{"n_layer": 19, "d_model": 160, "n_head": 5, "n_kv_head": 5, "head_dim": 32, "d_mlp": 320, "vocab_size": 3522, "activation": "swiglu", "norm": "rmsnorm", "norm_place": "pre", "norm_eps": 1e-06, "positions": "rope", "rope_base": 456000.0, "rope_fraction": 1.0, "qk_norm": true, "attn_scale": 0.314, "bias": "none", "tie_embeddings": false, "parallel_block": false, "extras": ["a smear gate", "skips across layers", "LayerScale", "capped logits"], "init": "uniform", "init_std_qkv": 0.0395, "init_std_o": 0.00641, "init_std_up": 0.0395, "init_std_down": 0.00641, "optimizer": "muon", "lr": 0.00317, "beta1": 0.9, "weight_decay": 0.06, "lr_head": 0.00669, "warmup_steps": 70, "schedule": "wsd", "decay_fraction": 1.0, "decay_shape": "linear", "final_lr_fraction": 0.0, "batch_tokens": 16384, "seq_len": 1024, "doc_mask": true, "train_tokens": 116400000, "steps": 7105, "dataset": "wikipedia_en"}
Each number is 500 + 40 x the weight over its row's rms, rounded and kept within 0 to 999. Layers, rows and columns count from 0. Numbers have three digits each. The size before them is the row's rms in percent of the matrix's.

# layer 8 attention key, 160x160, rms 0.0787, rows 128-159, columns 0-159
136:505460515404556473501510486533508500476534577453539476496416469475561489518489471477487513457524539489474454536526511527522461501516560555478444527472557505502553512417473501447560560552540438560574515431525500475499547509497541501514457572510437511533583505528491503628448577471471505495577510478488557482524481509499523556495500560437488454479533553482431403467504542556517491546480520481497499478561477532479463450462501556493538467522501488495437444422488548508476503523541537
081:479462477507541556580493506521576500477482443454465526468487536488508475554449512589477546482532500498495447406575578495459525508538532519499386521416469475581562576486561495464547511472581454483543522440494507552471514506433480459513470460514486529491553536493481512500457525486491523524475512442496495465529465432563586551518537516475496509526544489507463521509516513471518521427400454522481523424515560579437510515508529491538494408547519496495482519490495514446497488532528514
086:498473509501477524445504471440532481572470473568461488550495526511492488450512483485446546590517457529502545523493453486487473524478412476553514510535488422450551502509505506582405535516466482484435579556490565445543512495500474525505515412490527477427458482520450512469558412457488472499520510492415466509503450587430435483539541487496565513473457471515539513505461541467449518464532513517510464558479523458546507494537450490533447592496535551563487553559494490532447545491552493
086:471457513493543539505471558520528569488469495466474481500500518487545497528537501482505474529461495460487397469532435528475531509548582444463487481454551508536491516491557415485510541480546493518556475490533526475495480431528554502527482542439433473527503554508549477498489532513549522505427462534506455498514558429532504506452476511545509518511517551479448495572552439488573523493463520497574577506537505567477445541464629503579483451521458496483607466444428513488584511455508511
065:471440489491426484479500482572557542454458526527573511448504491428486524537491513561506389481464558513492497515449491530481543497541494463540502428502524520495471531505534486467471496515495542500443506508447542448474501478495492486451512422498518519558506567457514448431407552525501535536450498501479522530421477510531532561520468541482574520514479516428557590502562500504372499540526549441494477474523533537497446453537516551453519515541523445475473461472402493442483437484484493
087:478507515575459533470516509484506522549452418514558573506528474499475530445554476454515499598496527549500542523491561530449458491506510539484598468547542473503500549484430560535426465521468465491450473494512564534453454524460422458478496522509491510498480454528573479437546462473471460456493492503463483510532440545493527487531482557514459533515466503489512449418483511462409500468512547491482565499408534440467480587519425409464484514460522547556512502574470482497476556511505480
079:548477489551455460477494411511539476449474447469472410486515534521505513434586490474497447444505432502493486497505556466546536509520493470514584485537454499419487485480506573553487517559481481451514411401474526490532537435446531499483540519547459544503456552452429488486512513543473523489472482547475424530453435562446551491465529488455437493534496485473559525499445531476492520484499490506416444541496468463452475450552439497441574517555529507545486460540537481508462530515503453
106:548546441541537530549519448450525547602443432502535548467536514503558549473466472530502470526487469475598518505493520492490499551562432452510555439509472524491489469497439500534470537481493432510435453520471520531471421501483465454500510488575508497455500445485504492398519458553579503499484425522515464571482487530451533486537489515473522511552467471495616465520518433449483483529552488502522569560503574479483529538493462514473516455469504508499514514614516471484502490509543425
109:483561479479458462515485520524463440454521458512450501550454512479524474513510525477481500559467519491550474468578527436474561508537472516523604500483578546484502479528430482467514476456494484449528464498484512471517545471499500530574505499567532377544512528491487458494448561516541389513510498467519505573512482467483519484487484485521570514525622475456493465506542485474465510560543550438564494460506474618511483483509512477553522507452433574503559492512554426495459457500494554
104:526560482585443521503491479492510436401511580461496476518480558494511459548491449476545494470442432480468449464549477515509376497502497515530439576512428490541489498519540525532500509532473491496468525546582446554450506500469526442484456466473545528503504525462527504529550427431529568569544456494511490449529533473489426461503442498494496484504431511516511531543447449543424483538506501544453484534461474521514607477489533499475515463512527485478521508524512578531440497541508591
088:430468453494493491511561496524502471483458550481510502550533393537466493528469496581482492484535461469477472493561539537476465460551530469495487489470489513419500533459520518522600543545563452458530546506470573459512532443416435500543551491497434478449544508483527523462530475487474535500510537580544471495504426536507528542477490487413550451476539506499526590432463531505549436485464510475445467517531501490547473403508524519561502467470467508489511416474479505535599475538548476
102:477496489472496403493469499450543561545560512548462561520568524456549532578429510472494533496445540510450521487434544524485514473489471528544449479503475444464436469496443545519463521499558492506510472510444512538504440507549546599494512450512510474549570536471530469516562479596512587504486565478456527521451489475506513440555472580515522506470458404503474528489556484471457564523517439514527486506501537520539516439512456460554527507554525409510509440491479518453522470562531495
102:548516515562509498508466532476475493531485554515458554472520490491524537436480476446426466585508507545560520546482440476537500475513510448404483530488485557561534556528448479495477511483460544439550542519489416508511478579599519500452532518472540534415501432524561521503478448559479471542531557517447464474458453512467491457522485475449474546569451494555495522482495539541533542440571452501451431580513502484491585486450443535566467498512524449492487498514480545520512554496532458
100:521521525457528458524479415463448525521499560499538506538462534436500501482481518477519558622491556477507539525529536453558523484426466529483531490572483488475517445507441456437474542500502526522537501502505478541511550517483495449509489497538459495445450455446545473461554408489488463435465530461480549446543571480484459481509465530508462517481486548492450389523503494446462538496519514517575484571513461499491469431530564485491494567536495600493520534520469536579496545448506601
092:547506484494532521502510544540551518511545446436486512497462598562514466551540470476479526478517481494523586549588541522578511526511499464467563450556530399471527444462506499538580481490496498448455484535499508549497516470492501473484459464528509395522529537470492537452429495492598487541457492590458513552515503505525439514529485475461492527471426486473490513468540413530515397554551496543475476450548503507478468516540541545513503515502531443443436534452482463483563487521481462
108:487447498559512508472476537535525577473527476448475526511503475467566519450561459559519484477462476436460528498557500517510454481548577513545589508420500523566550482430453423525538502519513436477467394476494542511531557471485489560454496529546432499508533500531502484491531515528520483571467528494492493455492446469486555451525449534508549486617469548506503528502490437553531509519561448441449468485540514538603534545524480494474453456445484468488545529417475487500530463505461515
100:565610470502450457484460479489407542537389502530567512481572466549511499464549488507534472571531493478529493557463481536470515513501412499494611451521426514448506537515459570508476453494480546502489507509473437523481488488560482521481529475533521454443492472499461448480535466565516486447521461553546518557527506535474439482519507450497513532465524484504567565497554535457456550508525549520533441524466463414466524505532446426449493553560507504507494521536499514537426509473467487
103:487471414492550487517458494545516522429514502511503492448437474473523489576459525537491484455440539506436488526475590512492547469477654507474478482503565527481487525489515489432572521530484520519531478414480465440526504540494584489544453571483436567536559504529554485479420556482490550500441491431465550461486553526555546467450504522472500479519536517452519531484526447521523469505535479504502501448524496497484506496443527584482552380496444524504490482455474546481530476502481480
086:457439569502559536513552498546545489472516533464459548498449538532483493518440487529516526455541454524530449470549559507529456546550568523486412492438473481493532556481579523466591516501620457528565503470506500531481494431509498495530477464519461499510567540445464499550523541465503513502502475511512499512496497428552530576451542517513522459477556501509474467534571567554549502500457479529512502460550483607481495546509581529548457411524555464500536499436482495438507462511476513
079:488518529563499509461458440489446449532495426510498451501548472479463478445567522473542547536509434500524533490456413531500437524498385494476530547492506490452535491561496518496414467521479478475429597551472537505558545534488463485441519445557542535451432434521500512445515417441492477507516530534501473474502479452467536557522500471524485493504507446511534517465474533544509543504552526517462473544436538462513527495540477397473479549498526570519520559569579466540501562516525498
090:495582518508440515518448463425528493528510461510481498564507435547493497459564562492495556535527505515466502514469555506541451501469442526519590525508499473484452481481409554514437483495445469462413530529477547502463465525442468484454468454484602522475495431439492480460531507440485465481494564467544469495594458514469560472549481500497485521503510503488563510463405485488464510470486543463514475548475519428537539496562429443433487612511531505513504455545523515554509524452531495
084:541514482487523521475444534503490459517560489511524517556493428529451484501518477504496572526548549516502543471525465504532456477510515465543493516487422472395457476471457503466546470485503449475424530556521543491462572460428507452461573431499577508542492449495464511436486446499437504537438489559480517437510435509498518437507501524489465560558509431434472536513468453490550475495468500483489504417440458475545478500582509401514461568507553550430516485535563508515515442491513553
082:445486492533438508492530506433518472505568413541476527529526495454472495451466459447470493545527516510545578500532564481459485484474443580527557495544519461520443457579446459556466451522459533533457535509495587527539491449478454545492458511503523499447491420457562534401532496426451481393469567474539494507542444473417522503502474546497487506568519564477516526421462490517489469565512486432529503496525494468537503535504446497501477545453509483520480504540513458513521540462492435
086:478589530464486488487435509468553535499535550458549438506515487444509484513496510436494554452504456486414448463562415538470429502501507529532528488507432455460463495461389561525507515573466464538497516426472560465525527474415482487468531526467513463545572421427503509503456569515509547476532480484436469447534499515469581471559584512486481497492506483446482477495511532537536549435503500492489516493508499476541467540458537466511595494458477485464472477549491567485530479500519571
094:513526494523473493460473475517506444512439469540480499508476579448549503526458408462487472465491536469542469502463507517484565519531534530499580551586536505498493463444470519566491481434526496538521547430471552456547503468424525551506461560522449450492469519531553496478519585494531465530500513459486483556512532517500503522527473550506478398533483489557528417506482404542455502473495495472400565526524549466517535508524519436550500502394490494500543529515512506404511482523596477
103:526503564495527434485514458519504546539472502527556547498426525462544440480474499405578503546539566397547514446510437440575432520563480550515440483427475530500405513479469535507578500559498463440507504525475440509487524555540486581539523441503492495536482488503550508468521503520500494535474507507480472523536488484514513467535487361561542481551432497514530545483540567502468554513557432492541449514506479515512521501487546479509506516510436498425536484537554509489482500482498480
096:476488573528511488549511557494511534562523547459457509483513567479513462497512432506555538533527529512526480495541523490527498479475527535566516432514484459518530500499462526496520382493506577538517520495554461575559537562516409520541574508497515467474594513466466585503451503466425510469520504547515536453401486445556426453589493492472517518507555481498527545488512483582515482547477498577520467559453521488464485523498463546521498470517491465544443573527522474540524544510416483
095:485568489480490521500524526472485501490477490492488471539476480508409459476469490591621497535539447546565455553535482452473416476512521536503405530448511503512541528490458488491498435436484522488455571581475487563445548533496516525489526457500573524477444537528497493503530461463474473463475578474505521443546426490559526488478516512522459517490489437470451520606438480462523526479403472462554529505545474487490521522594535517525471580486545499540535484459483501524563529472494531
091:446537477529505508469512484538457533527524441558479496457507487512521495499466477497520517493515489475559544548427473455444520563488467577486531440480425584527508538468434492451561441505523468503536471464507531539430488523460451553529482477466578528453528495543554511519506430507467435443466482550466413502509550521497476529467456477542561559551496499524535471498439496456518606491462452569510469529538468484449495443581491511508474395490487547479531458522485434429535450449497495
099:540437460483559534495429593592502578537536511538531481487561536430508513554540559398519539476517495488470485525512460479529503494521485454484479526451537557470545502407388464526500507547541450488477518478461520510571509487448529524499510445519514533536484498511541473446432508389532540506522467536514505534498495526479482525472506474450471458502466494564537479471472525505526494484507456436514480471457511582511458460565484515542435468440478539456571519540510470519548420457436516
085:445462468551482464460436466504565456458520584523541515569439523487487526503435455462535544515450424474478480563567485488495417519541431538450532532527450477484480411464540501500490481514487513463548586438454499517515553498504578474460510461497431508524442509522548469525496461540442448463504471510574541527481490523538468459485445414460518490517469498504444465513569595479470446480530486477547425485483477515552425458499541525546484511463533480477471509495435515557487511512460467
094:519518466462561455422511459490514469556492506527553477420473460515514547506465543516484552538542462524528503528548490587536444422476483477539462514543429465503478463425470454449543518478464468548514510569550455518486503482576504465358454473485493481445472462498510536516460491543478469458523558519551611481527525441570461462545537465489487565457529560554519446520421463473536422504491523509529522496503454461455524514513489499435492499494534481541506462503530494541445486475530553